Weights of a small GPT-style language model, trained from scratch on English Wikipedia.
Size: 11 layers, width 320, 5 heads of 64 (1 for keys and values), MLP 512 SwiGLU, vocabulary 32000, 28.6M parameters.
Architecture: RMSNorm before each block, no biases in attention or MLP, untied embeddings, normalized queries and keys.
Training: a variant of Muon for these matrices, 369M tokens, 11349 steps.
Each number is 128 + 32 x the weight over its row's rms, rounded and kept within 0 to 255. Layers, rows and columns count from 0. Numbers have three digits each. The size before them is the row's rms in percent of the matrix's.

# gate: layer 4 MLP gate, 512x320, rms 0.33, rows 157-211, columns 160-239
# up: layer 4 MLP up, 512x320, rms 0.324, rows 157-210, columns 160-239
# down: layer 4 MLP down (transposed), 512x320, rms 0.29, rows 157-210, columns 160-239
gate157 110:063153109100120169144177200131121074125119125119132103112107156153165131129147170159109125101109089129059105143111103141121083100158148122169091131136116113112147114144166152115093117145159109133144139191128129122146128122143133171130099120
up157 103:105084104148160134116165122141176055129105088127053112124041102084164115102081125128105154178134177150114127166127071092140110177093181156146145126142122108103125150169123099129125112064070123117138172120090195148095099112089139170140152125
down157 105:108111156185182137150117121159171135140064138184101128104097135086113145201176121075113171124120164110100115163150143151155098093176106106125143073201128115136121128102138170094084112144166109160175100123132074129146112185130108168108116150
gate158 097:202143121182091124160135081129127121155126129175111140138122184138196159184112149186115137109116187118198132108174149128157111095113134150136136163194138132133122098122120118077160067089092123156120172074176132107078121125086120047145166132
up158 097:145155120070151110102152149141125184167088145087166089153150130153106159133122172108137135167068105181048102124042122128140226084167158118166091166098166202101115160124134120159134158115154111129127194150121119153107158131108141123131037124
down158 097:093107120146102093146127132133108154140086114138150149106201126179152163129108204114120116163087107115126121155077089131137153091103112144151095142073142176151137107134123098148192111142047094059078167092141154126121138160126093103094135188
gate159 101:155170151157165115107111114148140093167169080109062166180139162143127178161130093121161128110153099106173122189097138197143107117142114089105175145180176094081207128059168152092086090139113096134089148122107130084149112134124072136131154114
up159 103:051107121148143146153112119137123134180131073139133149039121125164054111154124139112117159103144146128133171105122177147125111086116138132091155169167121142104094162069140129177115133176100123131142091180171080121127186154140112123071138101
down159 106:088141110124141172160097133161128126175161159100109129140139137054122141141129089157101071112184105183129118120191161136115121122153150087115141130134122171064167134063161073151094098100112127105119107108148188085139133081091107144121104104
gate160 090:176135158173213086104100165133183206122128087142115122109123090124091148131164064132160058171186118123121134109157188150094188093132101137120184165139120136147140176107098150155095124146075144155096085153181162164189102198106194049188102158
up160 102:088191097125130156125109128109107099153130102109090125138185166079181141107105131117142118098097128185089110127091129113117090139146127056135124068128148162106123136165143108059124125161110096122157111112155160085112137049153077127085086043
down160 101:121101113106098103150125206103068122180135164124132154158149138100163138104081101157135088126153105212158113102093105120126140157108122153171150165140120154075183075072160102189131104095131123126118124086081104083146104098030131138127136166
gate161 104:179132110099104181123187154091174129055070139121200155090161219133143145110172109104082129109105167136146061110091146130205168103156149112121124154127124142127179122140128145126095188168133161058071118096181107098081154087106160093075112101
up161 104:052153137124172115150129190179082181107082106134081104133159117095122133110094123105178129172140111142106131106193113114155094117124161169101108021124084153137123080130091158151131100094064108146163127111081133111141133107162123118130147139
down161 101:147164059136061162121091153127191186112118120133155094141121118162128141172118093060160130083164063133132178152141145139090140170157132146141053099093117169123085179143146173129101101158143174136119149129126130086129162127111126128121084159
gate162 101:170138051077133088117108134063141165137077120093119138063207111142145137135130153146107146085109165167102153111105079128169125124063147120130088149148111139097101154122149148166126085136172185166160205071097130105086184088132066152161156124
up162 101:137160145085129131130105147144196138123113102082163146114182110079120101161138109115097119108110128102138125143129093160122128091166135094137086095212157196095159097138130139120106105121110143155120147188126139117137200099145103108103210160
down162 104:113147157095138161115127048076103101143135147156091122178135135148137114070118123220084132167136110081102139154134119088109139174074182101117119150061079099124155115104164129081130145076177119116155152123107174096149094108121109097135081092
gate163 094:102087117081117149117152223063129147116179118195135100166098101146181199118159125121114149079107127057097123127116089088077145093158124108100096140111160111106105130157125107129127159115165167160116074163171112157170137095121118188107170113
up163 097:132153125161216140154072094131149125104177096043148158096117102110104103121166127179100142127173100148104107134083133196169112170101128107089129081130105116211119078140135146181173144123113124153111143106112163125101164131166164146166161127
down163 093:187119056094186191142119114131184112133146113135121089117087135148153140181153136142104137107153136131103156108180127066121136077114119192179096085150128185185131179144101131092143117129082105126156095144182124085195085124145091145102122079
gate164 092:169016143153170048123096156136090143107144160142086114121114112084124079134171136078161129123171129095129105159069100095133145074137115082147089188080182161151140108121171134150149142118184096161129136158111152147125113165092091083099119154
up164 097:082131139084086178140150145156070159113100096052138184124184123117091146106190082138135150192170141133126148097117122128134179155115144161114111115113122151117098102100080182085143191122151138075079150103122155066141098119129096157130204142
down164 096:149090192147090091178098114156182080130106124165090103089094116114148093149169037158058109083095133143151115112086134064122085115069090081129134130134109102124116075150166131144142106115147166168131120185154138132165099100159120173099110185
gate165 099:182105137116128134106147096138134103137076107111176179094120158128088159144084056106160125152195114072181143133149143144081139109120164095126084093140104083125185112132064152102119099136158082153109087078105176113092118105162131105161145121
up165 102:061163119111099126120148162166111131114131187138148143149173103173134131118136125134175119090088165123111130092126097071132122110108125118137186175135144149168106072109102076120099123137117124175090147139186197177147121111053162144143155116
down165 096:095134140118096162060135138109116175142146113081105134108161136169154123133111107084151112093116102125066114067104114163090105064155160061147131048115116157104125140130144108096169142172097081171080084135106165115170154109061157156134103121
gate166 110:109105139141095046106087097069126127121113163145186127075189101138119130181061121107173147179143205135138174087139137135089152083136095118106129139140154157174152159171111103160135134142191061164165095119135073142184113110088130118170170082
up166 097:112132079165158131177112096122083081158118144124136107134205119117130143137098079153142136177100137151193142129127182090107095163139141109114149106088142148144089122175129082086177099110188127116155143105184142115102098213087099064087146132
down166 109:085120125140171080166100145088068171149142143151160180105150143114128100084066128141154164155151063109061127104146177175095106118152070118119151122139157117165108109079151118071133116113166184095160104086127077100144084106174103102100159175
gate167 092:110105158141136125116088225096094117106161140134138110089129086106096114095120115175113099171119116171187114119178098121097158102081148138118140111170148152105131129094157163134157104114166196129084097098148125111193126137138092105090079095
up167 091:116149099150151121177122094151188168153118076125129059118160098049169097115111119079107075136082151112153135099132102150122119171104122092143165136138135119116143177133038126127143102129159096132110105150127110109098101132077113168191124094
down167 096:114119115148165136169096092136153126194185128106121176072149146136139123167064131214048142143098151136132143130149133126089087110101082134147157133126095163222124152120169213110089102161159140138149130122178105076142107107118118097142115104
gate168 099:149174149147123094181130066086126127129148092127048165111095149138145111102146100187114083115188127200104115072117120125123157153096136140120178144108117128121152134150067096125144172145165129115168190129138145077142166116109123079113154109
up168 098:091066152138144163073091096103086115113159161130134130131109127098134149104131107097080136138137133106171139128155090146082199177125137119113118106211102192159113212079138105142154175120140154112146117126127079120135103088116152121110066165
down168 100:124195087129132165128121126121159078090110131136141030097097112132073149140155137145119165189109156114123094164113162155156097070112094125110076162174111118145137141101135111144152130088129111120080100108133066163140105145101092125086085163
gate169 100:154188108146138181130190126128114138073084185140089125120080109154151169199136061111117102154173131108097125193153153131138130126192115145113184099142156119106122100083121132107117119170109146126137130195171168155152114118091132090135166116
up169 102:057121055143141112150114129121114112124139126115128137123111125069102206129171164045140106125047085090121154072108152139121118156150110098134084138142123150109121113113091099126149111138098201112114151096137117115093117164132094145113067163
down169 101:166121115166113111093152174119144118094097165183182122142141115149144069099162127092107129128204140115116126134158130122123157164078103135165078141131142172133083105132142173181169131172129119118157088137146061091119144132137108131150156151
gate170 097:166085119165089137161143156111130086149148133163192205140087163130074121120107115105079074128189135143122063125141200171142182097124075085157185127128084100119154101108138089118104178117164151116111136134137118155055146081126214102133130172
up170 101:091126082113142168117160130108126126132138109120140141128139143105129098123070143164082102083131148118112155122105155154129140138098116109140137170128127126164117152140139147056061149146162130098124155073179133154173097183053159118166168123
down170 093:102145167131105179147092092139110159126160145125127107154140164180093161067136115122088091044114086123118166171092119174115096146132105097167134162124092162128132061101112115143166151103092096164136090150134178164129107136110115099151115105
gate171 093:099130148114107085094132189076144100110149105100108064166125145133130144135157123172128191132073108078097102137116193140129056103105134112090134152196126127098177126124069142142171211120086096129100103133162114108073129108115170112166176129
up171 098:135111078156168114075165118150091184127151135122100111139047122131150096159130160175134112076071131153106109091080071157173066089098097186143163156082176063107139152117132120200063082145091155150165094055078100108130103118136095113133106142
down171 099:139127147141184134157124102108083138122136071134082103070131089167113168107143103109124083134139126134128126073139096102059139107119158119093129091120028093114071092092151096145137092089077152144189214087207139131138134151127138184053062140
gate172 107:145117106102082114087120142131124109091155143124126125137214128129141165137117122105103112099115147161172122140109130141190156046112140071128158129171108079145130169124104158120140081107122134119119202108163123148072094134065153153093171137
up172 102:103139102122095091079113165102160103109160074116109162098079127157147185135131145127141108099147197124165142126106110128105132119096095145130108128155138169134140123103174139188125124108076138118123112083121140084138140147113204158157114156
down172 101:121164160109142141133127181124132147154134104109143130080126134163120136081128163156153126159131091121060129093149096126168154150124125121151216076127130110122087097136155132133075085102133121099156165136137113150127129151125193128184144068
gate173 102:142116120148136085189085175100137109165127123164103108054152146189092168075139060169070136188132141120118062136085169107154113081157122050141126126146167064083145128065118188134124122167109060134137121182092125108118127093124099121168117164
up173 098:083056073107110140083124184143136122102130189163142129140133104095063143121193106121150141085132164121060134115130103113102137090154219160061107148105120127140097147134137152195163132164109109105212133159116120130162155191153079126161125131
down173 100:207161148090145152115162124116141146151100092110140146176076145132170127145072098109159130193099130157123129171156103126063131104077124157087124082114101129118075072139121140096182184102079139116131112099131151121144087152149120082125153163
gate174 102:161083097157110115134171089115103076139155132146159138071108163078118118099073111139171071140151160151179159164157137144058169098182135144106162157125123123116146137087142175144079110142157180143198070159110137152127113122105082111115080105
up174 099:089117078060115122142138102109152097201155123071083169115118113144092069083131176124079101099170132075059142115195156156135122152123095141112144181087098119135072134119096112127099131211134137176127148115131200139174133164122107188056142104
down174 101:119163197101116141121135096148106097136152170072096136143183114118158165090081141093071176153151149112140116095121120103117192070099200177113177113147068172120147132091172103125124121141082192125134102137122142129185135169119198095131118133
gate175 099:154128091130137062182159112163097123175148093088088100140137100113090146130156087120155124110115180112069170122137107171101129138184051102106121131129126154107189128067163132120141119197068132145171114139106194177135100126079150147117132120
up175 102:157143151121172105111159153058114082147168162168139106129117091076162114114174104087082134060156097161157143159091154119123142199135103120130055073133133123133094137166107181101130144098171120143134144104205148185130079207124115136129154140
down175 101:171098189114155183147136100148159072099166120129082099128113092148103075100089107097115136125120157112111167126091107181103147170123111080140109076131125117100136160141144074131123148149107092158150101093184137195099177143136127103104120121
gate176 104:140172131177137133153126088098188112122124137093162135117162206154122091096175125158080149129123108126154100105137110156168144140155139127136140169119160101160073135140144081142112146088122113118190073116165078113144067150164093106132090172
up176 106:157184193111090145095105166170117139135136121118211112109151162204086094167145102082141133129111136117079086140165097110127097160115080127118146113126131181078178134115120146112123134186115115079153091121117101111188121094125139133095088118
down176 104:091105139117157110107130137094112112125100185155134135155086102167146126110101079154140140197182102167065113134113174139090171200138097107117105124140085116132131116129072122161165136123150126077120110090055154035117106112137170091104085120
gate177 093:121140170112090105124194132108125127105120155139125075095136139063120138109120053132133092137119115138126155135130131119141147120049099134139096111129112153099117132085197101123115091149087136088114141100128116154117132113138109103120092173
up177 092:145169086160114190121133115085119085146108101076140077095132130121107124196150102140155158178130102178145160197167164110130098152167125148170113093107128127129115157107120116118117149155148154069078102099144123141078141173100127049100094148
down177 101:166119143132083129170103199122125137085105135159161125136139180100095065114154060089148116107075080092096125086114105156187146197096180085085086116146166146166127149111072127084127099186142122165119142151110096125097158125187095136111096118
gate178 103:132196123161164098093131148170086122107152165104085156183134115118175142147125155141093101116142079116084162167155088133115134088106128172139159181115137099067082059099161054120106150106146117130126100169147167138143148095048105144098161120
up178 100:106137150149183119148140116098127116146118138136131118151163127091114175115150139108087088134095149147158193142130109190091051134112121109146158134095146143086102072133165114126121183114164169135127113069145171130109123146101100086099129154
down178 103:107160115103167124150115108124118177130095148143161096137150133126107123174148130106094168135113142093149165112154124129096188124130117086150135116140129106105078125105088143167154110170133124156127145094145111142111149138140106137164172113
gate179 093:113076149114098114210147130094143143143107140149079131162078141133147139166068181140129127111126119118107138154148148108120138097098162132095136087181120128158192123110087170092079127152138121138120112101061136164140086120170130155142128130
up179 095:133171083165028102126106127121109119066186086103155113027126059140188157062110089119163133153131164175072176126110112119105072138120109190150164157123153138146126145128188118114174149144107157098100094158145100108130137148134162121125138110
down179 093:070063122102175113064153108066089068096141108090060166163183146076148098077082064121112148104156130065070130159155126120134146153189100195137086154118122101050086122116137163128113123163089142151133176148147114124173130124085086134149155099
gate180 106:107153074124183155123056123189128161115114099160154129104154126145155141127093153147149034054136148131122139095122082152138138146155155155137131146108121110098145145137178116069100099157139131095076094144168143096099091132105153076164128160
up180 103:141157089128091198172065137120158175142106122209112153145130139155125142129121111106123028148102123167100183085135177137109154114148116171132067092141100133195201146098156146104100094095058148121102102122077113129130126091141124133130110143
down180 097:074199093117115223161135193182090152178111121169133091120144082150130086163195121115095180075122128158144138101159153123163118202084160130146117166163148103105128118155104119090123147090187184119114084130193118159164070118072150122078131150
gate181 090:157072169097128138096050122132113066118074114186181134090125057139174158131114160120153101143120142125115149166137116130088132140130186155151127133166145131178119087114074151113148092130128112135139151170090125111100135082107075072094132144
up181 093:179122160091148073093154186161050156192090184095099164087189144100107086089090039115141113146047140130109161082115076094147063157112145105150147102123103169179144107090156131163131118113126131176137104145189113159160083109164107183129174159
down181 090:091104171156098112146172145147102131141118161121102166172139137134145143110043118152124111178158100118114132178113168135141128162101123128093136133103090130058087200123145085123111137171141142125113177093117106150120143158094217137169141156
gate182 098:107118133167119099123152110093123127111143112175110139093185162186110102139128106073150082137156145108090106163134100141118092098089159143123120107067183155181104102161116121175179135187172134119068154141142133185152198124124098090074132131
up182 100:143172141132094089100134104111148149143211139148142156139154097133118107113168098143138129123150182161072155135108170097110092186100175132122132102087136136147115083123112201122086070076121099127195185132118137137066161170137149064173106096
down182 101:123140125109103105121121097123157089087121177119132165099162157125148142109161121161062129143166153119073150141171146135115101146165118080103162072138096114077136143146149122105201103166100122082139091145116162137119103074143116122128119186
gate183 101:104131131157152150165159155115151182079159076089149126142091164177142167120103118131150133103090055161148136154126126081165166150152076141101130143115083140101160118147138153143066109193145105136133063126158105117139117179149104147147121142
up183 103:117145095174143134190145164118168174137148140099134119120074139153146159155143146161144143219106123104110136151157126118165096153104158090075118161067110167114168114154175142154111145146139155119118058161133056094176066119144172175172066146
down183 105:106147043082151056124124161121087152104139132140125093128132047137159096148113083160167107174176151093131160121123127088117182168124086136081175163134129158165124116089158151165132145114213128096143112130125147090143079144124188108108131100
gate184 098:096126138127202138114142181121142104100191167130090081109079164114075225148120138119171068116138120163147119127086132181138196117109134134138154086200109130125125109115151155158133144155100122155144179132155116166165179165072146110111126177
up184 097:145154139118085133091127137162089180156135176110170138125111091175143134122139136165155124146119120162158096121170106164101117048195166116114126119108114152044153131094053109156158194131184110201129107115058160143163111107168185054145117149
down184 100:049114137194116118126147102117073186120121157122143105181206154173147165136119138129146058065086079126130143099180092106121128105101094106142144116078166110143136105100119131142182188143133036186143100118116149178139119148064115093103121136
gate185 104:169109162158122129086170129091138177071091094134158105160138142139176105159109116087140126172165094118114084073125147064069143067158162113143135125101056101151138189117063144141071110161115133165133162172117121139138163146076148103085145134
up185 101:138135082123133138155152088096165145114107108134146108157109135132131083146151154088096133197074133126137135075145159142123124146115174089150127078146158111167107135099144119144125149133150129112134152151112168109118183135128058063176164111
down185 104:141079125101153175095169165102120173090140157127100129123132086167130074072061110128174060142141148079147110109104149124077138173081143116087175154095099166137113178122110081134120131154070188102127144084138120098106132093147122103086107148
gate186 103:183138104083128098131105168095205079148146150128156069048088129126113156159121172117174111120140068156074144105130097088107083128081115059071152103162096123140154102161087081156119122120139118081117154124087183141150080145093155113139094141
up186 097:186091089060141080175135079130202084153151125108139113110175116174185135229144175146127157218150147098125170095067071159188112121060099159117144154232135158147105144138085086131133112141196122104126172104154143180065135136123143172123121139
down186 095:113100175135087197129112099113164139139106116134162118131099182130141115138120182161130167111091088083096084087120160133097129096135062122097160126149123089128179098181157177107148117172138118108165150168095136147123153115200185153142127061
gate187 093:168185166145178105102134179163119114175154165155147150067096189172146150148089138096095157181111164107155130126137140151139102176139056135138125139164101145122155120106096095111087069127146092101158124137110153114169148127147092142163117177
up187 093:168175207098107152113092095137063166099128124108131116125102116105138132112145127155212169110125129121164152136102135083102130100158126131160167157124126147093097104177139144149082108128174160118112141150108160200154176155135150123103146107
down187 099:152107167116118128068139118170068082160196106056132084166104159096125156138128108099092144161119113091161179142102130143100096097114111087108119156103118137174117132078135121181093144145098087136142148064101074114205121095110160114157133133
gate188 100:117129122089177101112091148146117131197134141180121147160155129145161139139098101187096108076110173140105111109095097139103056105107146092113088124141145127108118144099172157190138095093096132087132196132109114144086120149093151143115127202
up188 100:110060083163151085059148104178095136150156177125111120099131112135144118101110129091110113164133114109103111170146134135166127157134113090087106146171137143160161146173124103165125137134159102116094182124112150124121081150126177138136171146
down188 107:096102127087184092108091119133077166126124154168161159149123150108183183122087074140201143161155144077163112063088062104195145105122095099111147100180092152159097158137159178166122068160108214140069152090132127157178180134137152138133073091
gate189 095:149155117128104162079219120123142131143115096108053122116144156187119096094097135147184149134156121112121179134065117153139104093101112069145128091102086141081153154170126187134144092087163129158190083136118108159139086114132059079133136146
up189 097:145076129122181102170125132136114073136115150171131083141087183124126123109133119083091162131154144052174079115131129162101118111187109086124138121153127166164178163073092173138133119148105111111106143083152121185159121160114135180112190081
down189 098:108121081166129092062206111180131080123116117109128075113091173109097103116111117141111140128153192093157127135103101133133146047126123094181139157116133114090228141143138136106164114150153121161089156129160179144100106107130107083138167135
gate190 099:105126100094166079122115150132104125104161101046111122103082102118147163122159092121131142155140099155126096144125178127127140083130107108084189208124122098133141182172133140193110150041092099114068172155138155133128150194117087137128162193
up190 100:177118126108094118126129175073114139189122093151155138165177119059145172118102108132146155124085124177130175103135164126124132124116122142092142161109132127113095101178140144064127098099145175167152140119134060140117044102148086166163138157
down190 102:137119109097107097139131115148156142119100093121145092091108132078156118144154152104094079122132062153137088138106104117219120167147125123171111146143175159142162189054113092130127134132125195129057115119113169158129122141093082120073156120
gate191 100:076103098159159080073086149104127103171084115137139094157148165112135143119167173181135150147083151159139128138111169120132163160124067101218060118071153148089113101176156092120173202110106115154140098189139177096144096125129089103133137111
up191 098:141116116144083106121132144110133135116124061143102154125140134188084099136047159099125129144120114093091105121097161089122161106087062076126145087115073094244180073163057138132131138121087146109150176150118122136145158094144150138171143156
down191 093:124135123145083124138119094151086163105095086127107138144104140134136134093115151173090090091086100085160140094164142146127153109094140132156082138099141087109156119163172123120151149111138150164178128133098151089163082130114060127161157196
gate192 102:099150103096091103135051195117109153148151116131133110093146126115133107148105137079089146131116124144111079154104168166145143202172117145134136137131165139181128135164126107120147176098117120141125117155095166116107099105130103138144144151
up192 093:098092106111068106131067184111155126159174127163167164108121135052120151155176099088150173146092122113142119180105126160131173153127113115091168137137161087150142100114144147096123196087156063209144129175161125116080086094106135192113140133
down192 095:176141146112101069120156109156108102143110168092096155127140062118086184133126117056148129152123176110121166160169144121148147145091113112121145184127141124101173128140216129166161185115078096134187153141121120140136138112068120147238086083
gate193 101:084119183139146169167114153139119156103103109167109145135123106137102128171154112181123148105133117168166159166125060128175119099153141106163125169100138110068118083141127130044115091108156173092113094163106190154137093127170097099164105107
up193 106:124091121145086156152145084181141126142127118130132070190138093202095200139170076181079138119119123166125071129156130143105143142155113126188215100108167121082136112130113099146092119180125201121127186178083177081086125183139108151132086136
down193 096:144108115106154152148156106163100078118126125172180084161105102136103167089125142152113121065149156098102139106153118122169023111186139088129125079148143177092180148113076092145156158135151120052089128143199154161183131154092173133179141164
gate194 095:148154187113128103082117088133154168125124101129110170112081125119164134139099156139118151140199076099132185143089150137197119107117163131094139074109088071195138224118119117162144136190159135170089151143083131095088111102081173151146131113
up194 098:082097141181113141110104098132157119135131213106113139178147105124160160089062166101157072115176096187090115119048140175147160127098088152128133135144107081147110112177183063212207143124175092089097071141098091125097187078222169123113134128
down194 098:112100087116100159128133112208107119189121150117094105097165078092089115158121059082127185125180170123079130131154072053190175107035129086088131148128103105140136140077141153147073089121139125127130089110108184188094151134133110143095142132
gate195 103:103123070157100167167158090099115121081153151223172131100119139142107108163156169118067172073122119122114196102156075136110106173147098128106089136126157146156095132135175127123180132080170094142115114129130194145142151133115086102112079097
up195 100:101060151105130126140116122092079101154131127129182149161123146116134126110180127135186133093133116134128168177160127162179153088130086088058151163150125082147087120136119098136175051092150131022153125116092152136095111109110068097152121123
down195 100:065133120132152129165111118117125180153124129118143144110129113100165106173083104115097130113128171136165124098157103121119063146099140158148111121128117168113157076146113182190151164146050139126086101120126120142139091186079200116122169097
gate196 097:125139096146162075085132144140109083070148115117078120155123144118136098138153128096112138165091148150109160162096127129180122088112108147162116096130154173105175104149128132114116062165126148121143110177129138174121172137188114125118064147
up196 098:101106098109121124138144132147101111069076093100163160197169124088077088111171127148108144145143180108094180148175108122166126192121162184069117097071096172181124117115092076142082139212120110116089121080144148096157157123184142111094145110
down196 100:129141152112128143174110077119142162135062121105172157145109200139090111146103177123171124134129142104103094156148123103133102135172141142109068056167144176133156110139163174172109119137190184145089213086074133093145131123150134117115119140
gate197 100:149127144126147143106174137107081167114173130102138085150113082182164126105161103129071133154164135165156124133080101201130156084118103082140143121115111141120152162145137172165133131098090113111155077135105157087094139147159148191186150177
up197 098:072147143100072158168125129176173184107115144108112089136106171123160126127164120169114111171141177063115140113137124131176103136115099119134150127140107101148156115131140164127108127120117136184125171094137132123134122149133094155126138155
down197 100:105086204170137138196145139113134135109148114112131120120067139184132095092184161094092146039118125102122125157142182116205109161133119061130211144176170164128141135151140111104167143176103134153131083066136148168118141122113134109108095151
gate198 102:134209122144091162101131115175121125110178132143114094104155142091162185166160163136158120138172139137165070090079136164113117135101093135146128119132162110082146129156161132102209100125115074117057144150154053159119114160036126147110092123
up198 102:169138165063072127132115079124164098107132111101077127090138106043161141170055169112117103079120116146167072124044159146120135103094108156098117088154175093118154160141178119109144056116081089111119111127125061112138158097038094140079132122
down198 100:123108152146142135120130126122144128221089127174124156127131151154095122099138050060066174118199182135134132128178159133108159103176172102109135161227089133145141129140168127100124152115119113070105105139094222086143147169163151113159118057
gate199 100:152119139169157175123116151052086100129202188132154158174132152130146178122097140144119081114127130164163130140121117127156127097125123117067157162151074198116156135155078199185133122125133170085149148122137106116074149166118071094115163123
up199 100:067170106179145130126191110153085140120060114125146138133152127092123123136150137147130136071119177148201064186137190110086117117115101120124110119082102134093166109152131121114090075097122120185130135077185122127152200091132178148170139142
down199 107:154140157162141111118217134134124066160126139116181125087102116120192156142153134135113138188113107100117140149102145141134067128129100153134143149126103083154119107151137184120127118119189141179129177142088138187158075068120101143163093113
gate200 093:105106128111108127088137195117186095163122149138125117096127158159166192070094082134046124094098187086124112133100109125122175126093113136128140077113180145097150123153127137133104166140084134113136047179147126092164190109103114155169149166
up200 098:116147105173132118114119022113174156146140105108137093092126110159157170112141117114082117047131129148157153094153134142155123127139094143127121143120130119174131166114132064143169145171170131154075090142152117097080117163080163150152114055
down200 101:190147124057145182121123123114072106122180094120126100110191079105150128126163163126205140067118111139135180118119054131117110119174161144150111154170134165139160102123152117088126129115167104165119117150107137151130140108105114124109131129
gate201 097:155108063120178153169089094142168116160197138131094105115172179131045079127110118177113101060176135100131162149144147137123167123103148125101165143126177230148168112101184090110164116116115101103080114124191142144120204127141061118086065117
up201 096:121110089130151165134164132142083073167144119054162105152068120162076100102149149177106112082089150103133126133182096121151133157160144157098095164151102161121139130097110130097135122114103137145113144121124119178125068133132160108094136101
down201 098:126138015177148154100087116128083105126177122151177127103139102125126147136133120110150139135141075128153123133121141153155160157100151146120108164158071149130069134126175113158112115161119122143133123135161130153148097193139157102124164130
gate202 103:092084156095122164103128147107095165147115088143156126172155190163131111121091148091146097139074184099104149066164136096106097122136195115124105156187175089135107162091118122076133122197117138147096090125086127103105102155146097140115128151
up202 101:157114105123139110152120147135195141121127108155146124132085136114079197101113132113187101176098123151128146121202107086177140098168119136128170136146101065171135119091113120100136102154128119091113113104092123164125191084079119182197125138
down202 104:075092110146115119129111115139181116067112112143091151100088101107123192173189122123092157115057136093139125076155140130146196160117090091106062170082083097082143142120126101126115152182175113063132151117163134091119157072091122118136105127
gate203 102:112135127105124189211136160114118121177151109143120128203110157091134180157161168102135075187125075126092110212150142107121140116132089128124145159176135123100122126123058161116130139181099080153132157113115119148068117159130062098136135120
up203 098:104139128148145204140093108127144183105113146127101095094117164127125046143154156237151153114140133130166153141110087122158165112114104128173061128149136161152132191129175111071145113168118160146147103132115161155099137144098166153177123164
down203 103:139158154115098146144136150113148116196124122100133088153147152147121065222095130124108100147130112125090132159115150139152150139044060128088146164140131170148201071106127125106075136121132157130087150121182165093083145095136149154116130127
gate204 101:117147079111126150131140141117132129190072117152117167129149208109170227117157161112114114171107108113109151123087066145065132137088175061158167100132066144114147160147100104079126140108144170126165120105110102153117154132138121125150102126
up204 105:110153115133167137166159092162111128097147181142167109179140148141117132114127146102161081121152106207108163097170177171110111157130169166127133096117100167160098125136148110114101141153098173141096111175153104129103125145121097125087061110
down204 100:121081112182126135113158128129094134168169160142134173158133117174154119078090123133115162159194101057094148126148110141148119063108111102116154171087112198093114148142195124172084188064178091096129104190149166107138131135156154146143097108
gate205 098:123101138072122142196200153166106097143104101147149074186157106113072124131071109109146150183123174154152184082130110107122112157197141121124127125125155143159127153116154069157085110113055070200158164172113168146037181116111109076100033127
up205 102:136137129164177131135198171095150161182099188116153163098168145163106131157135183132145148104104130099152139095132147106134088105145141160111128149133138169168194080100159030211133141129103106146115174090085137165111093124149110155113097084
down205 100:080130110122134128081142138165191180152142123107160143196146096129110118197103151107108115194125130126183099073149093147161094145146129155103105115110123098181035088147106158155120180160173144116108163141092088146126178117129132097119080077
gate206 098:116093147106132113118139153087165146168112125156067150154136125140148147141119061122117146086134083104169149175190050153136089144100175175134101098126167156099101153139169144103078131114162129128123087073125151145161105145106104155115111119
up206 095:110110134112124132101167160096141134141118107141141190139122135079048189109130133118124147087136228101184148094111104117152082044147150098103127036090132033104107174104121109147109141118156122133164122113106137139078093130144148125163128074
down206 100:072119135156089127180182192135118130136076154097169088115081180137116128137147120144082135165132152161093205112103135178073113049115169049155092151109136103180067169156126114164157173112114134146156123159128157115103091109145157107123114124
gate207 105:120083140112135170139129105091153184138066061147171092138115175128123164117103096136089131095068144078165139123166155129213166125167073065168138136129075102178115122102092138117130100106167073135127122087155060113093149124136133108130116121
up207 100:133097190116115143187144143103064122087152110054179082089113137130114131084039216136115123156114191078119107139151128070074136134110156132159156142089132081159156153093075107172131150155172109156163159098096171112120105166157143130142124154
down207 099:097116102142162096105113129115115127120095124118135130173112130171178138115101127152194138086105086077112105102103132122161106119115119119119202148089147157185144100105150125098092149155131171103192169163109192128082178152165149135106134053
gate208 106:068157120154204093093138145124144131130123146125110152138137109155214147135136138130170142141126121156152168186137104144141146168074138113186115073109162102129203189125080112122130197116118090156127126125111062166078120079144098114153140199
up208 106:148130146143104136143156140159117174170127109062196136098158115151149146143147097132169115137123167169093213134155170117097104143077065197101124148149145149083075143165092103129156164080128039127108174119196152116086097123166126126148151090
down208 103:145158130192160119143145067080142139094159093132130074151125066142127125183121145082182132118114112094177184134116084146161139160129163132178077142072143072068128172096060138098157101084111156153114181073082110215120144099112153120143118147
gate209 096:098113103139164114119158104103126187088169181132125146141058128161106172097050056139169054139138072095111088081108143123105110140131116106118162150132208060091120159168046092087132110158154104140121104042104092078125161145143128183112082138
up209 095:099121141164156111123204175161051107126137144125117100100099131117148105149117146114212050101114151110159125069134098110094112139109090127135175149090140156075087146142120153122161165156160110191119173132197154095166100174168179109131109124
down209 098:087111099129151093138156137109129133203123074085168119119144104134144175139109172215153067083154131125127205147115135132067081097103181135108142127123171090110121105149160142085110167130096111173107116153149134153182119168075156123139114106
gate210 095:110109098114099167174118147136177146126073151110181150197122143134145172108105150154111117108131124160079108136106151157095135130133092059179174093117110146140122149111121138103087109114111123146155144148194143102107104106094075145092105127
up210 102:128108144068121152126119067117125158113120140120168145094082163125113161134076095127061100110143104147083192092123055133140147123119104164120098042101120098129120105152137142148146141086161146127132111158111099106155102070204154132149133130
down210 098:167134103116119176120094123074133091188163150145065142138136100130101134085127158163149170118094141108110112144175197154134136129117137086158110149136091084152121105151103108102058157157110138176111105103078205119125121228117108113107137183
gate211 103:109123146153193133119077105109069156156166081122140172164151132113110061131104176142162120184092133060169118133078136181127113090119153146141046126120112164216204120102117095135106060095149093148153103158106111072164152116136057116154151165